Each number is 128 + 32 x the weight over its row's rms, rounded and kept within 0 to 255. Layers, rows and columns count from 0. Numbers have three digits each. The size before them is the row's rms in percent of the matrix's.

# down: layer 5 MLP down (transposed), 640x128, rms 0.167, rows 347-402, columns 0-31
# gate: layer 5 MLP gate, 640x128, rms 0.212, rows 348-403, columns 0-31
# up: layer 5 MLP up, 640x128, rms 0.209, rows 348-403, columns 0-31
down347 104:176123100167120135133132127091104025164153143129158136160113109163092093177138125093156115115188
gate348 099:160189141164123093129192213126179140145105120125169172161119131072116136127150141124160126169086
up348 101:032132123122096124148149129104117154088172152125159105112094125141145113158100162147094125137145
down348 101:136129147156113168114141097134120102157087048158115190192184137128084160123151094122148169138113
gate349 117:167162136121146106131119116127115128151085107171069103144137151076106148094133143145101122168136
up349 120:138159119153120118119122086119133151135178123135126131143148112070117156070160072184137123105085
down349 117:151179094129191122156151122113090145159056122153108161099094094167143154152147172130130121109157
gate350 098:148104120183116153101142142120119098108096132096078132157090148100128203103073139102082124116111
up350 096:157189114149069155215072128148148117080125118102068094088112158075148103113153137122134159157139
down350 092:076089134119144072084174119134110147152146142127122148144063082167118105143070151137097139121163
gate351 101:106113075119111157107123091171150107083107102126130145145191097174110095140152136126144152097142
up351 100:142118118136204126111129087116109171094092054103152142139219137131170142085160122134146156111134
down351 096:122134153134078096140140161096153078134119156137140112165101107080099162129110172134117045148095
gate352 092:156101157130133174052169128101123121111088142123113159119206169097133152121158160156127084109084
up352 096:134099119178182122100138107123182143074124154190164106171114130048071123152158116151110168113125
down352 101:139121128096131153171134107134063196111078086171133139121098154081081157110128105134073165153159
gate353 108:147072127124099126127114141127125122113139159123165081156134115161050088133096214059104143165084
up353 112:108116169187092099183104166131105192095146115098130120118137137144110097107184110113095124145088
down353 107:111093154089117161118136137140194090131141122157129114097168195106106143081091160068151105136107
gate354 103:139024090103120165145090162098105121165151075135100132112137114149158098144114160072128101165186
up354 107:124112135186114120164063126118154067142137117052130131191122134133108147142126117140113128117094
down354 104:165122107018098151096133147150084143121123127134130109121090144114108068131160095107125087151187
gate355 100:145137170159120130140102088090180147085068081073068149140064115111086153164108140156144190142175
up355 103:152136177189126176175089092130128128138154165136090140100145112099160156162104179109117136103123
down355 102:156122122137119100132101135088117119137143061081168144076059108156072119085151041148151133194114
gate356 093:086109164129108137161091107121131173123103184161155076139138197166093043136177136133088115078146
up356 097:132098074075166155060161179173111141175159103088011155091157064071151165148125082042149152138092
down356 099:199134106115171128076157117124154084137120107101114145067105155100153098115136123095103071095068
gate357 092:105104130144118146127177162114081083129085127156105137086152101097120133124152152063153144175119
up357 099:107112084071169147117149122086169149163123086126107195074075169163136174101133118126143109134070
down357 094:154125159175108113103113143165071115123181154133148107146189104092159057136098100176088144107119
gate358 093:142085131151130085056152084138119119112163187107103151113182163129166171140145128108220142153104
up358 096:160072109125124089170162086103137131127146146174087130110146120096127155151127125110130119118164
down358 099:085214127127143099161164153092066128101175197075136111170095133106124171178119132138200106134119
gate359 100:112148100167130206118174172143105132123105121099129140115103158147093105135159146100054147138145
up359 104:141148061125087110105082094102067095129125162124107087146141056151133103211109144129123139115144
down359 106:145140197096145108103132144136018070120103193121153141123153144142159176201159126100108107172086
gate360 107:117140188153138181149110088144087083092102066123127126167161140133178082122080111158129080110128
up360 108:136118123130122170136063211142076141117119106097054105174118136122061101155112111132153122081162
down360 104:110103139159112109146157131105168115133095141168181117165124093196155164170132112125113103176111
gate361 099:095154179121133148164135141092068073104105149089104124128101117102180153198145073107143134096112
up361 089:147091124202118118083158151163153197174138120208114153127151144173074087072140198115091127144138
down361 098:088145134113117178147130146067052104096103178114145137102091096127136169172065103123172103116167
gate362 108:176089114152107176154131119131142119096117115118085161171143151084122132078151118124152128092133
up362 105:131105132157116138122108120169158127118134133093104124135067134137126109104136100135127103137171
down362 098:129162130117084136124140136105137154181093143146121074073173092135110155188116126144108148168101
gate363 109:104179113123147155102135160134063129093077130115063119107166102119123180116178123152114048125079
up363 097:109153104156072106178134104178146118132117165132131032210107134177147170133115139102106155122086
down363 095:096130125114147090132156151112097139141114131106062161045154094073119117138204118119100091128093
gate364 097:137151160156152107199107083122131144145133133116106126131138179100105136197096104086118123172136
up364 098:129106090135132162153112205136138159145111139168135084174115151096118140177094137106124098170105
down364 092:114158096138099136135166098115167078130129126184115145124128133196104164117135103142171130127129
gate365 111:112101155132150117115148145096092090138123135124086124142156114069125150127106100039092150091172
up365 103:146154085113160164118101152097081129164149159136152102162107145141147160107088066104119107133095
down365 100:137105164134107091107176085151134152139114101085164071107199141116099113164179226205134181159046
gate366 118:166084108120138082164132090146168150089137168129171157175111128123059127101102155159173104134143
up366 106:148106143168088119109118165162128115106124157166135143181062105141131156155107182107154113118074
down366 111:117103082129098121173136120100136117132175166114074143094145114110092115141147131116156075113119
gate367 118:062148138105154133120147153072165120108167196114093101166134106154163128144155125111079107115092
up367 114:112106111113108140129118186119128145103164147145170145123140105094115122093107092117174121098145
down367 101:161178128184087118147121082169168131100103068146092128182062117097103111150121148100129104140119
gate368 099:148146190111168168115161159109135098131096093140095089156069114038149097176074151105196073118133
up368 098:127140145185131096161145159154101087160135095128150076139116198116140179145089171130119127146110
down368 096:086163097104137117122096144105142125064123120090143140129151074131125133119123095125106085164146
gate369 115:143135156172131110118094136101098150181089069104125046096095100112124148143082136112119122089137
up369 111:097192045088092143117125129053119136134117129148113139177115097149201073130112166106155165117108
down369 111:166125155105114077122131099160070092071033077101135045118114123109113091088134076081118121117141
gate370 099:166109163135099152101071141133140153157120129161126128081181110106152154102162140168108108102086
up370 104:053156111123186098128224184102100175103093098109130208144089105116109150185078169153153125111134
down370 096:150107151120190110145117140147148162175082144124058145165085091170183099113147077116178125156146
gate371 085:179160111122148117048107115125114080130116118128098056161138098156146165127127131114125142131151
up371 082:141141137156084063128163132113150150158117134144119098125201074138107163164073118131145173090118
down371 089:065101122107088192136124165150116109078147176069159121128137125152132129119115076064126122143155
gate372 109:110141123109159176106141098131154138071120125142121134137167112133137131184128135153076084134137
up372 104:092095125159154129108122057095162132181116150140102115114173159093121124086137088132083092140101
down372 106:141173122120121123148108194112165148075141114069137160133180135133127117166140169154162143134160
gate373 111:125111175219120192185135107095097072115112144131164111121157076124157160146159190137125103098162
up373 111:107112110126036111107131144106121141152176101121113101087098043110130098147040064103104147148134
down373 103:122107141103141125129144092125169065091084127152106150138133200115183148150136162202142123129153
gate374 109:133115145123075163116086136127143144183146164159079137179072155134134101145139109142169082105114
up374 113:112123171137112100203129055157156146174072132157150120144193132122159084141167198177125146153129
down374 102:180172140180109114121132109112100112118161095053163120097160061103102162163147115122124090163126
gate375 098:166135120051123135104212126107115174085135113157075140138201132191121127148190173158102104107107
up375 097:074162119165139145092182134154135088150132164128126132058100116082058136123114178068129153225130
down375 096:191079128097093136176098114053150144100113109151146169188119145102194099133127091184138127127089
gate376 084:128184113137187092098110089163133126137099173114097147125151121166102132159109112154126047117130
up376 089:157204136154102087120142127132120141133123132154105141091166074075115128141135125130070114043128
down376 092:169087110122141102153090115121157110088124099150114069123159154102191115135084075125110160146169
gate377 088:135127130090104151105148079175111130131128156134180162144098166179133183129112062065162120133130
up377 093:114115115147129102130159107152089172150103126095141165166072090091087154164096131160072133152084
down377 096:137130176110110143134127140095091139150170142091142164077152159112139160159160123038130120097098
gate378 085:138125123117142124124046158137075095067135135045142119146085126097091102123126131131155109091113
up378 084:111160060080098148126126096146109086152144108171129152147151086123176154119029109130081126135092
down378 088:172064107131112113172115189039099120106127121112116093136138120095108120066202159136145132111146
gate379 105:082171144092143130120171193141176157139148136058108198140061179122109123255075173110143123154106
up379 112:135139116140125128102086140211190129114144115160175108112176115150092103119160153160152043093169
down379 102:118127154113124139137130160083073141193137136131073086165078143123148091104069078096117148153111
gate380 106:179194158049128162104100135092099112093103127129145135074144194091168147164118162122132181114104
up380 113:136118084137189155144128084190091133067069166068145088089075103113110088105202151096116101151126
down380 105:146142168129082115114157140070184161127158097212111130108146139130165137084093132157036158105144
gate381 093:137145164115093146063116139100146115090120212169081156070099168090108104123113161115126072117089
up381 087:095130111154156136165144133126140159139153071124189059102135087158119169144136116119128127130140
down381 097:159168143069113145107137104100163144031095173134140123112139160136096038092112143073123093130164
gate382 088:127165138110099082136186095107124119097139178113109134101114191125142132145124060155124097132090
up382 089:076093121095148097088125115074137157110095175114107156200126038185143072080138138117075122106129
down382 092:216086095134098174156122107142126100163097131074124163140123204136118203136113088116142121110091
gate383 109:143117136130137151129091103130134152094109114093053112129093170106120096087175160103155113147058
up383 110:170099095147103125071119114144132128070117150121133097144067138171128180151164139177195186123116
down383 095:096089178134113150188140125139078102202150066077084108106132142090169088103131099101093101114150
gate384 108:079120139140102107096117135155169168159182153116128100154190102124171094120206103124125130148129
up384 104:071132147109099141087105137137148147119161181095135082196116104121105116105136135158136150113117
down384 106:186124142118188104152148189154142150101072071192164125113104126135122199111098104123090092182181
gate385 089:152080158133181177140103157129128150138113101117173113142123102107152163105113119103110148117133
up385 098:136115151068137153084150121052109082100087134114106117117115084104124135103158127101145115074133
down385 097:138075164197121174127105133151101142172134136146109156129115146181072116122109163130106160179095
gate386 111:112128119109110137124103082101145148123142096104082101188098117112136140121103156186219128163119
up386 109:163123127144156099172093183135100115191119109108161171118060117183140130112070096101073114122103
down386 100:095200104091149121114178103161125132107155147121141130123157075118152190143159192111169164135120
gate387 088:137098123157127162119145152071126154110120134111124113108137139204120136085113161095160148027114
up387 086:146143106122136078138128119157094122117162126182165175172159087032124099142149100154066148204108
down387 099:127078138120175171173091158126142170146148115128122130120143099140144161139091116099181126060116
gate388 102:087137051215061126133143126093126111128117081132095110071143161140171136118121165096204117142163
up388 102:074125125146101179155120133120128094178105055141156119115114150093168139072153115131126155142109
down388 096:166118141105125090135153120121130158075179169147085120176115138155127132173093104134137108076087
gate389 100:149146155174154156172075099117132072108132136116099161161160178117116086106137084180120153116180
up389 111:200077092146123129140150137150178143131094137129206166185165171080088150109067068113079130130152
down389 091:044167169118130143135106107130078107110131126130082089069121103133152131130159185142185127140071
gate390 100:104175160180151202100130187122140134078107075149140192096117133106073144103124160065134115126116
up390 100:139152113053130158117111110079197160138158097076173110119148154146149130097160083101165102048151
down390 091:107146113131144065149127146121128156109103143210077145156075101145092041112090171133136104140160
gate391 104:143162126115088084087118087140181117111008205106124130116122202111155089123139103179142103134069
up391 102:128120084135101119122148165132163132119128199131119123211129075090128177155152128172157158120128
down391 106:129118079073170121121163130113139108136136118132113079097164114119083129127189226121084164111121
gate392 086:128123115108135102102147194129110159129113137103142110155167046066177116168129188126120125076152
up392 092:138164108154132136170101144119160116079159151098134077157153097083113128170176078108174132116155
down392 092:096193093122092122163095118106106049135132122113107138144136170175133062109115102146116116143093
gate393 096:085109178193185072079132168100142170140126100119135125100115164141141128157143062112088200141123
up393 093:106158121079111163141116151128109185088177160107158131148138077161179126065128152106117128129111
down393 099:099097157139152092119103131107124148146114079116126097118101192082113147174121084123064149144127
gate394 095:142155168128103077143147116135148112131127168123101094080172110152127114126143102181186154111159
up394 102:043105163117142123119087144100097165061074128084104105150134143134117155138155121107174127108140
down394 102:161081127165104175102081090139112091189101100087128135159072120152119209167093115130139137188122
gate395 092:181086143144138134118100145114101130055111136159137146173184139136218083119078197089089130129152
up395 093:105102171135128174112143130178155148085148124144103058091099129145127089169075062158118120088144
down395 100:211048147095120081122151116138164120168103101088111159160143080148154152093141124142134166161134
gate396 096:155102149137090138128075116140122127086138147149134093086104133142114142084114083204056106131101
up396 097:168117141138077145133062152161117175075121181148121102085119161151100126122111068171050101132120
down396 104:155144152112151116130165193168138168141162145156085132138174136106147110138117112129149093131134
gate397 105:126158198066173113124142142074142118133111083088159091090130098157133123144157103098125142134168
up397 107:124158207065141134120111087118159121158151110081103161115105139158112154117109100155164087124072
down397 101:140081071178111178119157139152104146056148134147132152150155126162103106072120156146089103166165
gate398 076:089134167123143121125038143135112093126129155177129154135073123170131108116165169128161078171143
up398 079:175149141122113156162124127144119151158155128102072086180136176123176113109143140106135110137169
down398 085:134118078153111111091183111161095169127168167166137103144158146044134150124176081136133131083098
gate399 101:097151074140105108136123106128108137084155127160091154149121125103200153166046148109116131156118
up399 105:140116085122102137087145151124117137098096105157121154110127151134168112168109161098173117137130
down399 102:128137139170162117151136153164093065148148125139090121131085113111127126097105094191097134214116
gate400 094:122155093109158125149083118105103111138175157123145131120158115190188066126090163100188122156131
up400 092:173138123126125119128107162137099122086097119130131182172137158166102076183056119127107130142117
down400 089:072152183069130137137171134189124167122135123133129130082089084127118115113168136110180121112171
gate401 097:147119134118129185135118110160117122173169123134113151068170136110177129109105114116149079173102
up401 092:095097199104109105133119149087110158107123098126122072152133172130087115105116158165139178104098
down401 095:134181146169166149178093084174164138147144125114156141102151073142145129142124101155141117173135
gate402 113:112122141087147184097164177113149130136155104130104132028142105107192106125200115112116138105128
up402 109:139145092068100156092150145160114099106149177183115156151088186123122151121063132128122085126104
down402 101:099141130105138098115089070078151128170099157149134155124081133128095116093153125078149121111164
gate403 103:143115146113146157093068141127117103092146141146155139169197099104111080133157161187087187154137
up403 108:067104175137102159142122148100096138069122085148134153182119126048134063060114138107074108162153